{"n_layer": 13, "n_kv_head": 3, "head_dim": 32, "norm": "rmsnorm", "positions": "rope", "rope_base": 1000000.0, "rope_fraction": 1.0, "bias": "none", "init_std_qkv": 0.0565, "weight_decay": 0.0, "lr_head": 0.0101, "grad_clip": 1.0, "warmup_steps": 43, "batch_tokens": 8192, "seq_len": 1024}
Each number is 128 + 24 x the weight over its row's rms, rounded and kept within 0 to 255. Layers, rows and columns count from 0. The size above them is the row's rms in percent of the matrix's.

# layer 9 attention query, 96x96, rms 0.0568, rows 0-63, columns 32-63
size [ 85 101 206  75  73  91  81  73  75  85  80  80  82  95  99  89 111 105  98 116 101 114 106 104 109 110 113 104 103 111 119 114 116 184  76  81  83  64  70 101  82  88  72  96  89  95 112 102 111 111 103 113 110 106 102 106 102  96 105 105 113 109 108 105]
[[118 120 147 149 150 133 125 103 141 133 165 139 141 113 105 115  99 110 125 126  91 135  93 136 139 120 107 109 112 110 122 164]
 [ 88 101 115 137 144 138 102 110 154 118 131 136 155 126 137 163  97 129 129 143 125 133 107 128 134 122 121 123 155 133 125 119]
 [130 119 141 100 122 144 152 103 124 128 113 111 126  95 159 158 129 139  90 174 133 158 124 123 147 133 126 118 173 124 128  69]
 [158 120 130 156 130 132 148 145 128 123 175 137 104 115 158 134 129 129 122 138 121 145 144  76 159 115 160 140 102 117 134 115]
 [110 126 182 161 104 152 133 150 108 149 161 148 146 153 129 149 142 157 120 142 137 106 125 111 102  87 189 154 152 131 118 127]
 [113 171 150 119  93  70 115 101 108 144 133 138 115 154 105 123  90 105 128 177 103 132 148 160 136 142 141 131 122 164 157 117]
 [119 121 100 108 155 126 148 157 117 122 100  98 129 125 145 123 139 167 129  58 139 139 118 115 139 135 122 146  97  94 113 130]
 [112 134 198 143  67 152 160 144 133 164 137 168 165 162 133 142 169 164 138 124 108 122 138  92 104 136 149 166 165 132 125 153]
 [148 127  86 132 145 103 154 163 136 144 148 136 131 108 139 134 141 138 101 141  94 121 149 138 148  84 125 155 127  92 124 109]
 [ 91 101  85 133 141 125 130 119 168 161 139 126 122 105 137 115 175 196 119 124 113 119 145  86 157 117 102 106  62 122 129 160]
 [149 151  77  99 185 108 141 143 144  93 140  90  83 107 122 124  93 101 143 126 143 143 126 155 152 131 117 104 107 120 139 101]
 [144 123  95 102 127 120 127 116 159 102 102  99 105  84 167 126 104 127 202  86 142 132 149 143 166 160 117 128 125  93  96 120]
 [113 196  97 164 135 109 154 121 169 108 114 107  96 118 118 167 111  86 169 127 117 106  67 155 112 115 142 116 155 115 151 144]
 [139  89  83 100 104 138 124 117 124 111  81 109 130 120 159 110 163 132 152  86 107 145 140 160 135 179 137 129 140 147  87 113]
 [116 106 124 155 118 125 102 133 116  65 154 130 132 125 109  96 130 135  90 123 104 125 132 106 139 109 164 135  58 111  85 148]
 [106 151 163 133  97 135 144 148 117 184 132 169 190 153 108 109 173 126 140 126 113 126 124 129  94 143 145 156 194 140 127 142]
 [ 98 192 111 150 153 146 133 120 163 114 127 122 146 130  84 118 140 110 154 116 135 126  96 163 102  99 188 149 181 118 112 144]
 [115 174 138 119 120 128 155 166 138 152 143 136 130 124  88 101 116 148 112 162 138 144 156 134 119  76 104 109 147 104 134 127]
 [151 121 146 139 127 106 117 131  80 151 165 119 150 133 122  92  76  86 123 103 149 128 128 104 115 140 165 151 114 127 134 146]
 [ 94 135 128 106  90 125 139  86 153 149 159 103 153 123 132 145 149 115 148 129 120 145 171 111 113 158 214 160 122 133 130 122]
 [113 111 141  97 143 119 155 106 131 134 129 154 139 115 126 155 205 169 111 128 133 134 153 148 158 135 111 137 119 123 133 106]
 [154 130  82 185 126 116 116 142  72 108 110 116 138 126 143 140 109 129 111 179 131 105 127 140 144 120 127  93 120  97  88 117]
 [119 141 132 119 133  86 120 161 116 102 111 111  93 155 173 132 116 211 122 108 123  83 120 137 122 108 156 120 172  85  98  99]
 [ 72 118 121 156 130 112 107 149 109 144 155 127 148 140 117 110 108 102 159 146 140 158 125 174 131 138 142 129 135 139  83 130]
 [140 171 127 116 129 138 117  81 155 131 111 130 141 126  93 127 108 108 145 121  81 127  91 144 142 128 147 182 144 125 100 137]
 [125 137  89  89 152 112 121 155  92 103 113 106 132 141 110 111  85 121 121 182 133 101 152 186 156 107 159 106 108 137 146 118]
 [104 119 108 124  91 109 133 106 173  73 128 117 135 114 126 110  82  95 139 168 139 199 122 139 145 101 121 145 130 142  87 165]
 [154  99 131 150 109 133 122 123 103 111  87 141 126 137 120 128 169  80 114  87 131 142 136 128 127 163  83 168 103 133 183 120]
 [124 166 131  67 133 134 127 116 167  68 145 134 159 115 123  96 140 108 149 144 144 124 140 156 122 154 155 123 117 191 120 111]
 [176 165 122 151 103 146 131 106  95 103 170 143 144  95 114 145 146 104 157 107 149 118 130 162 132 158 185 105 110 139 136 108]
 [156 156 133 108 119 102 120 126  86 141  99 157 155 107 126 141 131 111 136 107 100 120 149 132 144 184 128 100  81 126 105  65]
 [120 144 126 138  94 136 134  90 164 115 137 109  94 153 130 113 157 151 156 121 101  84  88 139 142 136  81 108 123 132 137 167]
 [142 150 112 114 129 103 139 122 128 171 146 138 105 157  86 106 128 132 132 112 112 125 119 130  93 118 139 129  83 194 146 141]
 [118 103 102 120 117 144 119 163 141 127 136 135 104 135 102  90 106  87 136 103 120 110 159 131 101 119 162 137  97 115 132 143]
 [139 122 105 157 111 154 162 153 181 165 164 117 129 124 115 122 132 108  97 138 141 172 155  65  87 124 141 116 171 140 112  77]
 [120 174 189 130 133  92 141 141 120 154 100 114 130  88 114 101 126 128  78 124 120  87 133 125 119  99 123 152 126 141 103 121]
 [140 147 169 130 120 119 127 132 145 159 127 120 150 127  95 114  99 111 112  96 152 119 151 166 104 118  73 145 141 114 143 141]
 [160  77 136 134 186 110 111 146 143  96 138 153 159 142 138 138 105  76 120 145 135 133 128 144 162 111 148 163 119 154 132 124]
 [127 120 121 182 126 115 158 143 128 157 142 159 148 119 136 102  99 120 108  98 156 153 107 121 121  98  91 103  87 156 107 156]
 [119 154 178 173 166 128 119 117 138 177 182 138 175 148 118 133 113 141 102 111 134 106 121 113 130 145 145 147 107 137 125 144]
 [142 138 124 146 121 103 161 180 103 156 134 121  80 154  92  92 121 166 107  95 127 109 170 112 106 107 143 110 134 132 164  83]
 [148 119 141 121  99 136 129  83 116 130 136 184 173 145 136 143 168 111 162 106 179 151 113 123 130 161 151 200 161 150 102 113]
 [143 124 162 171 150 147 113 112  98 167 171 153 165  98 147 119 132 149 119 157 105 142 112 138 154 127 114 125 120 120 113 125]
 [104 132 141 147 106 164 119  99 141 192 133 159 171 155 120 136 145 100 121 124  86 111 115 113 103 146 165 149 148 146 123 155]
 [149 129  64 156  99 107 137 172  96 135  87 112  86 155  99 106 101 162 102 124 109 140 136  99 129  89 123  96 111 115 119  87]
 [102 131 172 139  90 174 133 112 129 176 158 197 183 158 155 139 173 114 143  98 120 134 141 118 138 147 167 154 158 146 110 153]
 [139 112 134  94  85 143 105  93 189 108 128  79 125 115 143 146 182  96 120 154 162 145 137  73 106 162 108 112 114 128 133 150]
 [104 156 106  89 114 139 119 131 135 100 135 126 178  95 139  81  67  92 113 127 122  77 127 144 118 165 188 115 128 121 101 152]
 [141 133  76 112 128 117  96 134 144 105 112 126 136 148 143 134  89 112 148 138 116 144  90 160 134 114 178 138 175 111 106  75]
 [ 74  95 129 121  87 115 136 185 120 108 158 143 116 150 143 119 116  87 138 153 145 124 152 112 139 123 138 100 102 146 113 134]
 [119 124 146 112 146 122 136 173 158 140 119 136  98 145 126 129  95 123 117 130 122 119 105 120 151 114 113 145 180  99 107  99]
 [109 156 130  99 114  98 103  57 168 163 153 153 104 104 148 168 105  98 138 141 145 175 146 108  99 128 166 164 101 157 155 124]
 [131 143 124 109 159 125 101 136  96  98 134  97 114 110 152 120  87 150 128 145 160 137 125  94 140 117 117 127 152 120 135 146]
 [ 96 114 110 143 123 125 100 143 107 141 112 155 130 121 133 156 116 107 145 101  96 167 105  99 153 166 104 187 121 108  91 127]
 [156 115 124 100 132 114 121 115 128 108  91 143 126  84 152 135  70  98 144 111 127 145 120 123 143 185  92  92  84 176  94  93]
 [135 146 130 190  99 139 107 161  78 145 153 150 136 119 140 154  88 157 140 105 127  97 139  68 135 148 142 134 101 119 123 132]
 [ 91 144 127  80 101 104 133 118 134 110 107  92 107 151 147 135  95 151 117 151 107  62 127 113 154 117 122 145 134 136 100 148]
 [120 105  95 112 147 114 144 129  74 165  99 127 140 151 127 145 156 102  96 153 159 119 180 157 169 107 105 133 132 137 142 117]
 [169 143 123 146 119 142 174 103 149 128 154 117 112 118 112 146 154 136 146 107 136 135 125 118 113  85 169 149 173 101 109  99]
 [151 114 123 132 146 104 113 166  95 146 130 134  99 109 167 138 102 141  81 134 120 100 123 120  81  77  77 110 135  91 167 152]
 [121 153 132 101 116 138 134 136 119 121 132 149 133 122 107 154 127 101 157 108 133 109 150 169 120 167 125 114 164 144 131  96]
 [164 120 134 112 142 128  98 137 100  97 119 154 115 105 151 146 162  88 129 139 160  90 115 154 135 162 146 132 117 113 127 113]
 [104 115 109 124  86 118 153 107 129 140 135 138 144 146 131 117  98 143 125 124 131 155 133 140 128 105 116 139 156 126  83 140]
 [154  74 115 173 127 105 112 147  90 133 150 105 136 166 148 147 125 132 129 150 145  99 157 164 165 142 126 114  82 145 139 115]]
# layer 9 attention key, 96x96, rms 0.0559, rows 0-63, columns 32-63
size [105  96  98  99  59  74  62  74  64  68  60  85  80  68  99  87 117 140 124 143 143 122 143 138 139 137 109 123 129 149 129 136  96 113  82  98 103  81  93  62  74  67  71  61  88  66 112 111 123 112 116 111 127 129 132 125 141 130 126 131 129 117 106 118]
[[144 118 126 110  89 115 147 167 119 146 102 156 122 138 111 128 132  58 146 104 141 136 147 133 136 150 160 143 130 162 144 125]
 [125 139 145 124 119 123 119 164 156 152  95 146 109 147 109  82 154  93 127 113 134 108 119 160 116 135 120 134 123 146 148 118]
 [164  88 120 125  94 117 148 148 143 107 125 137 153  86 112 164 132 149 135 129 116 160 125 145 123 122  94  61 143 101 130 120]
 [ 97 136 132 126 124 130  82 123  93  96 119 122 126 135 115 119  99  94 104 143 151 156 108 166  71 119 122  95 143 131 139 121]
 [132 127  81 118 134 137  81 136 118 108 131  91 139  97 106 102  91 115 116 165 137 108 161 139 103 161  82 109 119 135 122 155]
 [160 137 133 122 105 113 109 141 132 149 140 153 127 105  99 121 153 131 112 191 120 138 161  96 120 135 143 125  99 116 127 108]
 [135  99 121 121 131 121 103 111 189  87 123 108 113 112 168 117  89  92 120 116 104 148 131 130 119 129 123 142 150 143 140 103]
 [140 127 124 139 131  96 106 127 109 100 118 132 106 122  76 122 106  77 136 156  92 141 173 137 154 139 124  96  90 136 118 150]
 [119 172  99 118 101 127 141 116 139 114 117 117 127 126  98 113 105 122 132 115 101 159 146 135 117 126 110 100 130 138 123 150]
 [107 162 165 132 114 112 152 127 126 139 118 149 161 150 132 139 143 175 122 140 130 127 114 127 100 140 120 134 116 142 138 148]
 [143 124 131  99 163  83 151 143 154 134 128 121 133 129 155 130 126 133 177 109 104 152 127 132 121 141 121 152 144 106 140  89]
 [153 142 102 165 106 151 134 113  84 112 110 119 100 131  99 141  97  93 138 135 144 117 145 136 124 100 144 100 134 160 145 127]
 [129 143 145 102 186 110 130 177 133 113 156 100  88 148 112 103  63 127 160 154 132 151 143 110 136 113 112 147 124  98 142  96]
 [ 98 125 150 143 143  80 119 104 121 121 107 105 109 100 144 112 160  90 134 121  81 135 135 122 114 117 135  91 127 127 162 111]
 [112 134 163 184 112 135 112 136 114 123 164 136 116 136 119 102 109 156 107 132 134  90 154 104 147 117 127 112 102 132 123 141]
 [121  93  97 145  99 135 144 114 151 108 131 110 109 118 154 136 151 124 118  94  87 110 148 116 114 100 162 126 128 130  87 119]
 [ 99 143 126 168 120 131 148 115 159 128 140 107 133 162 113 149 145  84 179 104 120 166 131 155 124  94 159 124 138 120 154 156]
 [ 95 171 145 151 160 123 120 162 113 128  99 108 110 129 106 104  74 132 127 137 133 132 139 165 114  85 111  84 170 113  97 154]
 [120 108 167 178 183 147 121 141 132 129 118 181 141 142  99  86 113  97  98 137 137 135 110 129  87 142 140 140 124 140 132 144]
 [ 83 173 113  85  75 137 133 101 162 157 168 115 143 134 110 170 127 152 152 123 134 195 162 140  96 177 178 145 123 136 147 134]
 [121 100 118 100 143 130 149 128 106 142 109 123 139 128 153 125 193 114 141 116 146 166 142 155 128 136 108 159 127 133 158 110]
 [144 138 130 148 121 105 114 164  86 128 108 132 134  99  85 112 115  81 126 138 114 153 153 159 102 107  99 132  65 158 144 120]
 [142 170 134 117 160 112 126 128 116 133 155  92 120 150 151  77  92 165 139 119 114  39  89 148 109 110 145 131 150 108 149 126]
 [117 132 121 159 149  99 113 156 123 154 107 104 163 119 120 173  85 102 119 114 172 127 131 123 127 134 113 152 171 150  92 146]
 [121 169 125 111  90 153 110 107 166 108 130 117 142 120 118 102 112 142 113 106 106 119  86 127 119 155 138 189 164 122 136 129]
 [150 161  95  80 133 116 115 139  86 134 142 138 102 130  91 131  87 106 123 152 143 118 153 162 132 109 156  87 121 121 142 114]
 [120 114 121  94 111 112 145 132 108  72 132 100 153 127 140 113 128 121 105 140 116 190 126 139 157 157 122 135 120 113  99 130]
 [126 103 132 135 136 129 135 113 104 140  81 133 117 132 126 103 125 105 129 129 180 131 122 132 128 178 135 130 113 138 107 130]
 [117 133 104 119 125 158 143 105 130 136 160 122 145 102 110 127 134  75 135 135 156 122 175 167 124 171 172 148  95 155 147 108]
 [178 172 100 136 127 137 145  86 118 113 170 148 139  93 109 156 152 114 156 104 156 130 143 150 126 139 172 103 120 118 120 116]
 [148 136 120 107 133 105 155 104 138 127  90 155 120 111 112 116 137 126 131 102 107 129 147 166 192 175 136  94  97 148 134 107]
 [116 132 158 128  76 134 101 110 166 131 146 115 122 124 157 126 137 155 144 137 131 117  97 148 108 104  96 143 110 120 109 135]
 [115 148 126 123 107 147 133 121 121  97 127 103 118 117 163 122 141 130 108 149 138 114 104 104 144 131 137 158 141 126 125 137]
 [143 141 118 133 122 129 117 142 109 139 131 129 113 127  88 122  91  89 149 156 150 106 124 116 107 152 159 100 114 154  79 120]
 [ 93 108 164  72 179  55 119 134 111  93 107 103 135 143 110 114 154 125 167 137 144  96 101 152 147 132 110  93  79 106 118 135]
 [128 132 132  85  90  86 118  90 129 132 170 120 111 131 153 147 152 129 126 133 129 179 143 129 103 179 167 114 137 153 177 121]
 [113 132 122 114 121  77 116 152  71  66 106 131 111 138 112 137 147 154  81 132 168 168 122 113 139 109 136 142 117 125  88 115]
 [115 155 150 114  88 167 109 113 167 172 119 129 106 152 121  97 109 159 130  59 127 149 149  75 122 140 139 146 134 155 117 127]
 [128 124 102  88 104 123 108 122 135  83 134 142 118 129 121 148 122 178 117 109 110 117 129 104  80 138 116 179 136 104 136 124]
 [133 148  86 181 110 167 151 112 182 149 151 161 157  87 129 121 147 123 113 125 135 144 126 145 125 144 110 152 131 128 116 168]
 [113 141 131 120 158 116  66 150 144 122 100 101 102 148 124 114  89 116 137 130 116 100 143 146 154 103  58 119 133  85 100 117]
 [139 114 122 154 117 136 112 172 107 159 103  92  97 107 111 142 118 150 128 157  97  87 158 110 126 140 150  75 103 167 145 119]
 [137 119  92 167 131 152 158 115 158 119 164 186 174 114 135 108 161 101 139  85 161 127  83 114 128 144 129 158 113 122 143 166]
 [181 101 136 153 185 104 162 144  90  98 151 112 123 138 113 137  48 108 159 131 146 110 130  98 149 152 183 138 138 116 142  87]
 [113 131 127 144 118 100  91 138 128 110 123 111 113 126 106 127  93 113 104 168 128 139 126 141 135 120  43  94  87 127 105 133]
 [141 120 136 157 114 137 136 106 150 131 148 171 155 122 159 108 194 184 131 116 112 112 101 117 132 140 102  93  60 123 162 159]
 [135  68 117 129  82 145 109 134 144 113  85 116  90 130 178 128 164 131 141 147 116 150 127 105 136 135 123 150  99 122 117 133]
 [142 147 113 110 117 144 132 108 152 123 110 153 169 108  66 106 109  95 111 147 102 138 123 137 107 141 169  98 109 130 155 136]
 [145 135 112 117 118 130 136 108 133 112 137  97 112 142 131 181 118 149 151 108 110 139  98 123 152  90 183 135 154 113 133 138]
 [120 140 140 143 151 123 146 157  87 165 151 137 143 137 128 139  94 114 122 126 179 167 152 130 110  93 153  75 162 129 112 158]
 [119  72 179 151 199 119 120 158 133 109  77 116 142 162 162 120 119 103 139 130 121  85  85 144  97  95 108 121 139  90 146 128]
 [119 160 136 108 119 141 111 113 197 137 135 167 120 129 105 144 107 141 118 135 156 162 125 134 111 191 154 175 127 113 148 130]
 [128 129 160 122 133 134 120 143 137 176 148 121 125 154 127  92  97 126  95 165 113  99 137  98  82 165 122 124 139 152 156 128]
 [ 95  94 147 120 165 115 128 128 119 149  93 125 176 167 115  92  93 114  98 113 130 144 131  89 143 159 114 151 124 123 124 141]
 [186  90 112 104 128 130 132 113  84  96 132 140 176  95 150 137 163 107 133 129 129 114 122 169 169 164 105  98 120 124 130 118]
 [118 133 136 173  94 125  74 145 155 132 152 136 154 144  93 174  88 134 110 109 140 110 151 156 130 115 146 119 106 112 120 145]
 [123 160 132  96 116 111 123 110 138 109 153 112 122 157 136  83  96 163 139 149 112  95  90 146 114 117 136 134 128 116 145 142]
 [122  83 103 128 150 118 161 134 114 137 100 136 113 138 126 135 175  96 120 134 137 188 142 159 121 103 139 152 100 167 159 119]
 [136 148 119 151 111 147 156 105 128 118 135 123 139 117 103 122 149 110 153 117 117 131 124 133 114 114 125 137  86 109 132 129]
 [148 117 149 173 176 129 148 174 117 147 124 146  83 143 124  78 114 142  87 155 129 102  95 101 102  83  99  70 148 122 117 150]
 [100 124 129 103 174  90 142 151 140 155 134 110 121 109  99 149 118  93 150 125 140 146 158 157 137 182 147  42 126 116 106 126]
 [150 119 134 136 142 145 158 122 132 107 163 148 117  89 122  85 137 114 136 106 151 109 150 117 149 164 164 125  92 153 136 101]
 [102  96 128 161 124 137 141 121 155 103  92 119 152  92 132 124 144 117  94 121  98 159  97 125 140 125 105 132 153 132  94 138]
 [167  95 142 132 144 108 124 102 109 128 121 127 104 129 142 167 120 116 151 152 157 101 126 108 134 147 143 121  68 143 127  98]]
# layer 9 attention value, 96x96, rms 0.056, rows 0-35, columns 32-63
size [ 92  94  93 101 105 110  99 109  99  98  99  95 102 102  91 100 105  92  92 102  96 111  98  98 105  89 102  94 102 106 112  98  95  89 102  95]
[[131 172 137 135  78 153 133 147 111  98 160 119 121 100 149 145 163 123 136 111 153  98 121 122 138 170 128 112 169 114 113  97]
 [ 65 145 123  92 135 130 184 117 106 154 146 123 147 133  95 112 135 100 160 128 108 118  92 188 111  99 162 142 114 112 107 142]
 [139 120 136 139 139 194 130 143 152 142 129 139 125  92 126 117 133 129 133 125 116 118 143 147 161 111 126 127 155  99 176 130]
 [ 75  86 132 106 111 131 116 115 116 125 152 124 113 110 174 158 124 155  95  85 154 151 126 125  96 123  80 117 167  77 173 127]
 [126 110 113 169 111 104 133  77 165  97 125 151 123 149 143 102 128 157 130 116 129 139 129 128 132 166 136 161 149 135  98 110]
 [163 119 159 122  98 150 172 117 101 171 141 124 154 137 169 113  94 123 139  54 113 135 127 138 107 144 101 135 158 146  91  94]
 [ 91 118 113 120 150 175 111 119  92 121 118 131 166 137 142 128 158  95 158 108 119 139 165 163 139 139 113 110 133 122 120 151]
 [140 128 112 139 115 156 112 146 142 115 138 154 107 165 111 106 153  78  90 138 121 108 104 114 144 115 136 122 166 122 116 110]
 [ 94 134 135 124 177 104 120  92 135 104 159 134  97 111 157  95  99 113 142 135 137 129 156 142  92 109 156 169 137 117 119 140]
 [119  99 149 105 116 150 128  98 103 161 149  68 120 104 142  79 131 176 153 129 113 146 146 144 120  97 127 115 144 119 148 178]
 [129  76 133 167 134  82 121 106 109 151 157  91 157  94 100 138  94 119 122 111 114 122 111 127 158  85 116 125 134 123 125 134]
 [108 104 117 134 113 112  70 174 122 173 138 144 112 154 100 109 125 139 154 104 179 119 119 154 125 110 125 111 127 118 103 157]
 [122  96 118 155 125 182 130 146 110 104 161 147 103 159 122 150 107 145  80 112 114 140 114 149 114 157  96 109 122  95 151 116]
 [144 137 148 100  97 173 148 101 143 157  92 113 137 144 157 109 153 137 102  73 137 112 136 108 131 118 141 159 124 163 147 124]
 [137 134 103 126 115 142 110 106 155 152 164 150 100 120 132  78 113 112 116 158 120  93 127 132 103 101 123 125 113 122 108  96]
 [149 137 154 152 165 120 135 108 161 146 131 135 119 107 100 108 171  99 132 114 133  83 107 132  86 119 101 104 101  97 112 148]
 [159 123 167 123 169 142 118 123 132 143 130 153 119 134 129 115  97 118 117 131 124 140 170 145 133 131 107 117 142 153 139 151]
 [137 115 116  95 125 131 173 143 147 125 146 102 114 125 117  81 104 159 119 128 129 138 153 119 139 170 151 133 138 117 101 144]
 [116 156 108 129 136 114 150 142 121 112 126 125 191 118 121 101 161 144 148 146 139 132 125  66 151 120  97 133 145 116  79 107]
 [ 87 126 107 195 155 156 174 142 109 142 125 115 139 159 110 157 154 141 115 156 119  94 113 130 140 135 147 100 109  96 149 145]
 [144 146 194 131 136 122  81 163  86 152 136 100 112 120 135 142 121 132 126 124 135  99 107 117 112 139 163 147 109  99  98 167]
 [138 135 148 137 134  92  78 101 145  85 137  93 121 131 148 121 151  97 100 138 124 129 118 102  83 111 116 136 115  99 135 138]
 [ 97 156 131 129 128 111 142 176 197 116 108 142 120 132 148 151 158 138  96  82  83 145 117 163 115 137 111 143 114 128 140 156]
 [113 182 151 128 108 102 117 163 128 147 105 168 145 128 110 135 130 137 125 149 104 107 131  88 138  81 103 141 118 153 109 124]
 [171 103 173 128 148 139 140  99 128 136 130 129 152 120  96 145  96 165 126 107 120  90 152 120 113 108 143 127  92 113 125 111]
 [ 79 150 117  84 173 157 154 136 127  70 112 127 140 131 134 165 141 103 136  94 155  77 152  96 128 119 149 163 129 166 141 137]
 [146 111 138 104 111 171 116 136 145 161 115 116 111 189 129 100 109  93 162 102  99 167 142 142 105 151 127 121 130 114 143 117]
 [147 132 144 116 110 103 123 135 182 106 106  80 130 106  76 169  82  99 102 152 146 145 153 144 158 144 143 127 135 117  91 140]
 [143 100 109 164 145 126 105 118 112 119 148 126 143 111 162 111 143 161 119 216 118 128 124 124  80 110 133 144 163 136 101 139]
 [143 132 135 127 142 185 153 125 141  68 104 104 130 158 104 107 147 133 164  92 112  96 116  80 113 124 163 107 159  81 110 164]
 [108  83  96 105 106 115 141 120 137  96 119 123 149 135 136 120 141  84  91  69 108 147 129  96  99 148 183 128 143 123  94 118]
 [129 159 168 137  89 120 108 149 141 133  98 117 154 130 165 127 135 174 157 106 122 104  98 150 108 137 153 134 108 167 169 120]
 [ 98 105  88 171 132 115  78 137 105 106 157 109 130 112 140 116 166 107 129 130 113 118 103 123 104 124 159 109  77 123 126 131]
 [ 95 112 125 120 122 112 169 147 116 141 120 136 140 168 156 151 193 135 142 167 155 137 114 115 136 159 145  91 118 123 174 114]
 [ 97 143 122 121 112  93 102 148 157 161 110 155  96 134  85 151  90 139  85 123 125 118 119 121 153 122 130 109 101 147 155 130]
 [106 153 125 142 146 118 102 128 149 168 131 128 140  77 138 126 141 191 143 165 135 123  90 162 110 140 109 125  93 126  92 133]]
# layer 9 attention output (transposed), 96x96, rms 0.0708, rows 0-35, columns 32-63
size [ 95  94 100 100 105 116  98 101 107 103 103  92 103 107  94 101 109  93  97  95  98 105  95  93 112  92 109  95 103 103 108 107  98  88  98  94]
[[145 118  97 134 156 113 102 150 126 168  56 127 106 163 111 147 122 135 161 112  99 132 119 158 125 110 126 143  77 168 134 145]
 [135  97 139 104 120 112 105 113 135 123 120 145 153  95 118 108 130  68 110  47 129 140 114 106 139 116  76 118 123 136 106 117]
 [131  99 173 104 159  91 133 173 109 128 127  94 101 170 148 145 124 103 102 169 156 151 162 124 136 111  88 120 119 129 126 126]
 [141 156 145 143 124 100 110 161 140 107 119  70 128 134 146 104 108 145 134 136 102  84 147 145 146  82 140 135 132 157  93  98]
 [127 182 103 151  70 139 126 106  89 117 127 120 131  74 120 118 147 146 136 148 104 110 121 144  96 114 153 123 136 163 136 138]
 [ 89 138 165 150 122 128 111 123 140 146 124 159 150 121 123 138 136 114  94 160 170 128 119 131 133 124 167 173 132 155 130 155]
 [131 134 136 143 141 119 123  85 140 161 138 139 151 147  95 147 132 119 151  98 114  91  82 111 128 127 134 143 110  61 131 134]
 [ 58 161 160 138  99 103 131 119 173 107 110  89 152  65 144 151  95 149 154 128 116 166 136 137 130 110 124 112 129 118 121 151]
 [109 116 115 113  98 112 122 156 129 125  89  79 113 167 148 120 139 156 100 163 107 130  94 120 147 126  92  95 148 138 165 119]
 [172 118 106 146 140 111 155 140 154 125 125 115 164 137 125 131 113 100 106 134 119 152 109 126 138 178 132 124  98 148  95 149]
 [167 103 114 142 119 155 134 142  73 153  97 151 117 117 158 137 166 148 155 111 144 113 164 139 131 149 119 128 133 130 124  79]
 [145 149 108 149 133 110 141 142 128 127 117 103 127 150 133 195 106  94  81 120 161 120 137 131 137 167 126 125 114  96 112 100]
 [162 180  97  88 147 100 100 124 146  81 143 144 105 106 110 135 106 146 147 149 115 113 143 168 116 135 144  84 118 147 113 112]
 [114 123 150 156 124 115 116 137 125 146 136 138 125 152 135 140 135 123 110 126 125 131 133 146  86 100 124 101 158 126  87 136]
 [134 124 112  86  91 156 160 113 148 140 135 117 181 122  95 137 155  99 192 142 124 122 147 150 155 145 109 140 133 113 144 148]
 [136 113  98  63 134 132 169 137 141 146 105 124 158 153 136 116 132  96  85 119 145 122 129 104 134 144 139 148 169 161 117 140]
 [ 95 143 106 105  95 108 113 106 164 148 145 131  72 168 131 124 176  94 154 130  89 131 117 133 144 141 104 136 113 138  92 140]
 [ 76  80 105 160 126 136 108  67 107 116  97 164 164  67 118 115 170 131 129 119 129 133 123 150 153 120 107 122 139 116 109 141]
 [158  96 155 180 110 164 122 191  92 115 120 148 179 143 176 173 138 130 124 139 143 104 121  94 100 134 150 140 121 127 130 142]
 [124 111 135 142 117 135 111  95 115  89 103 113 122  89 185 145 125 102 196  84 114 149 128 147  97 105 116 137 152 119 123 129]
 [123 113  88 128 120 134 136 135 103  82 143 121  79 114 136 155 136 141 125 112 146 136 143 110 144 156 153 167 153 118 124  97]
 [148 176 123  97 112 105 140 129 113 142 109 128 102 109 127 135 145 108 135 125 124 114 134 152 135 121 157  71 127 122 117  86]
 [140 114 163  99 121 134 163 108 117 104 101 124 129 115 132 120 123 121 150 136 146 165 162 130 108 108 159 132  96 139 126  95]
 [ 79 121 122 118 137 149 116 121 158 101 114 128 164 125 168 103 118 113 129 125 125 155 134 138 139 110 157 168 175  85 120 129]
 [ 93 111 115 133  92 128 125 142 129 112 164 101 114 115 140 146 135 125  74 148 118  96 116 131  81 118 136 127 103 135 130 112]
 [159  96 143 149 137 141  82 148 129 124 135 144 128  90 151 131 156 138 141 149 106 134 115  90 134 144 102 141 117 124  41  87]
 [ 94 137 112 114 152 108  93 138 144 129 120 128 102 173  98 118 103 107 104 132 131  66 152 109  88 107 115 138 144 102 117 165]
 [131 116 152 134 133 124 162 129 145 125 109 167 110 162 164 133 138 172 135 106 119  97 121  96 131 117 119 167  79 105 146  78]
 [132 129  90 116 119 139 133 136 104 157 115 113 142 107 133 152  97  94 152 139 115 130 123 100 156 109 161  94  94 134 171 119]
 [126 117 110 112  91 110 158 133 142 112 148 155 189 111 126 136 105 116 107 109 124  75 117 178  96 147 115 132 122 155 131 157]
 [154 126 126 146 165 160 133 142 157  96 122 131 110  56 122 121 141 151 131  95 130 116  54 123 110 112 128 122 145 132 141 132]
 [156 112  96 177 132 116 121 146 121 121 179 114  81 105 125 113  94 100 113 130 167  93 103  91 106  91 134 113 130  93 129 166]
 [104 137 141 127 120 147 121 149 126 115 117 117 109  76 143 132 123 157 120 123 174 134 126 156 149 113 127  95 159 162 108 139]
 [119 137 133 131 151 154  94  68 161  90 136 154 156 101  99 102 103 110 141 159 110 138 152 135 123 156 107 140 161 128  56 130]
 [176 125 111 116 135 159 103 151 135 153 115 133 102 177 152  97 108 119 139 134 147 138 167 137 183 115  95 123 158 103 141  95]
 [140  90 141 131 113 140 171 156 102 112 135 149 140 178  92 122 132 118 176  97 170 111 108 122  82 110 164 119 177 122 136 130]]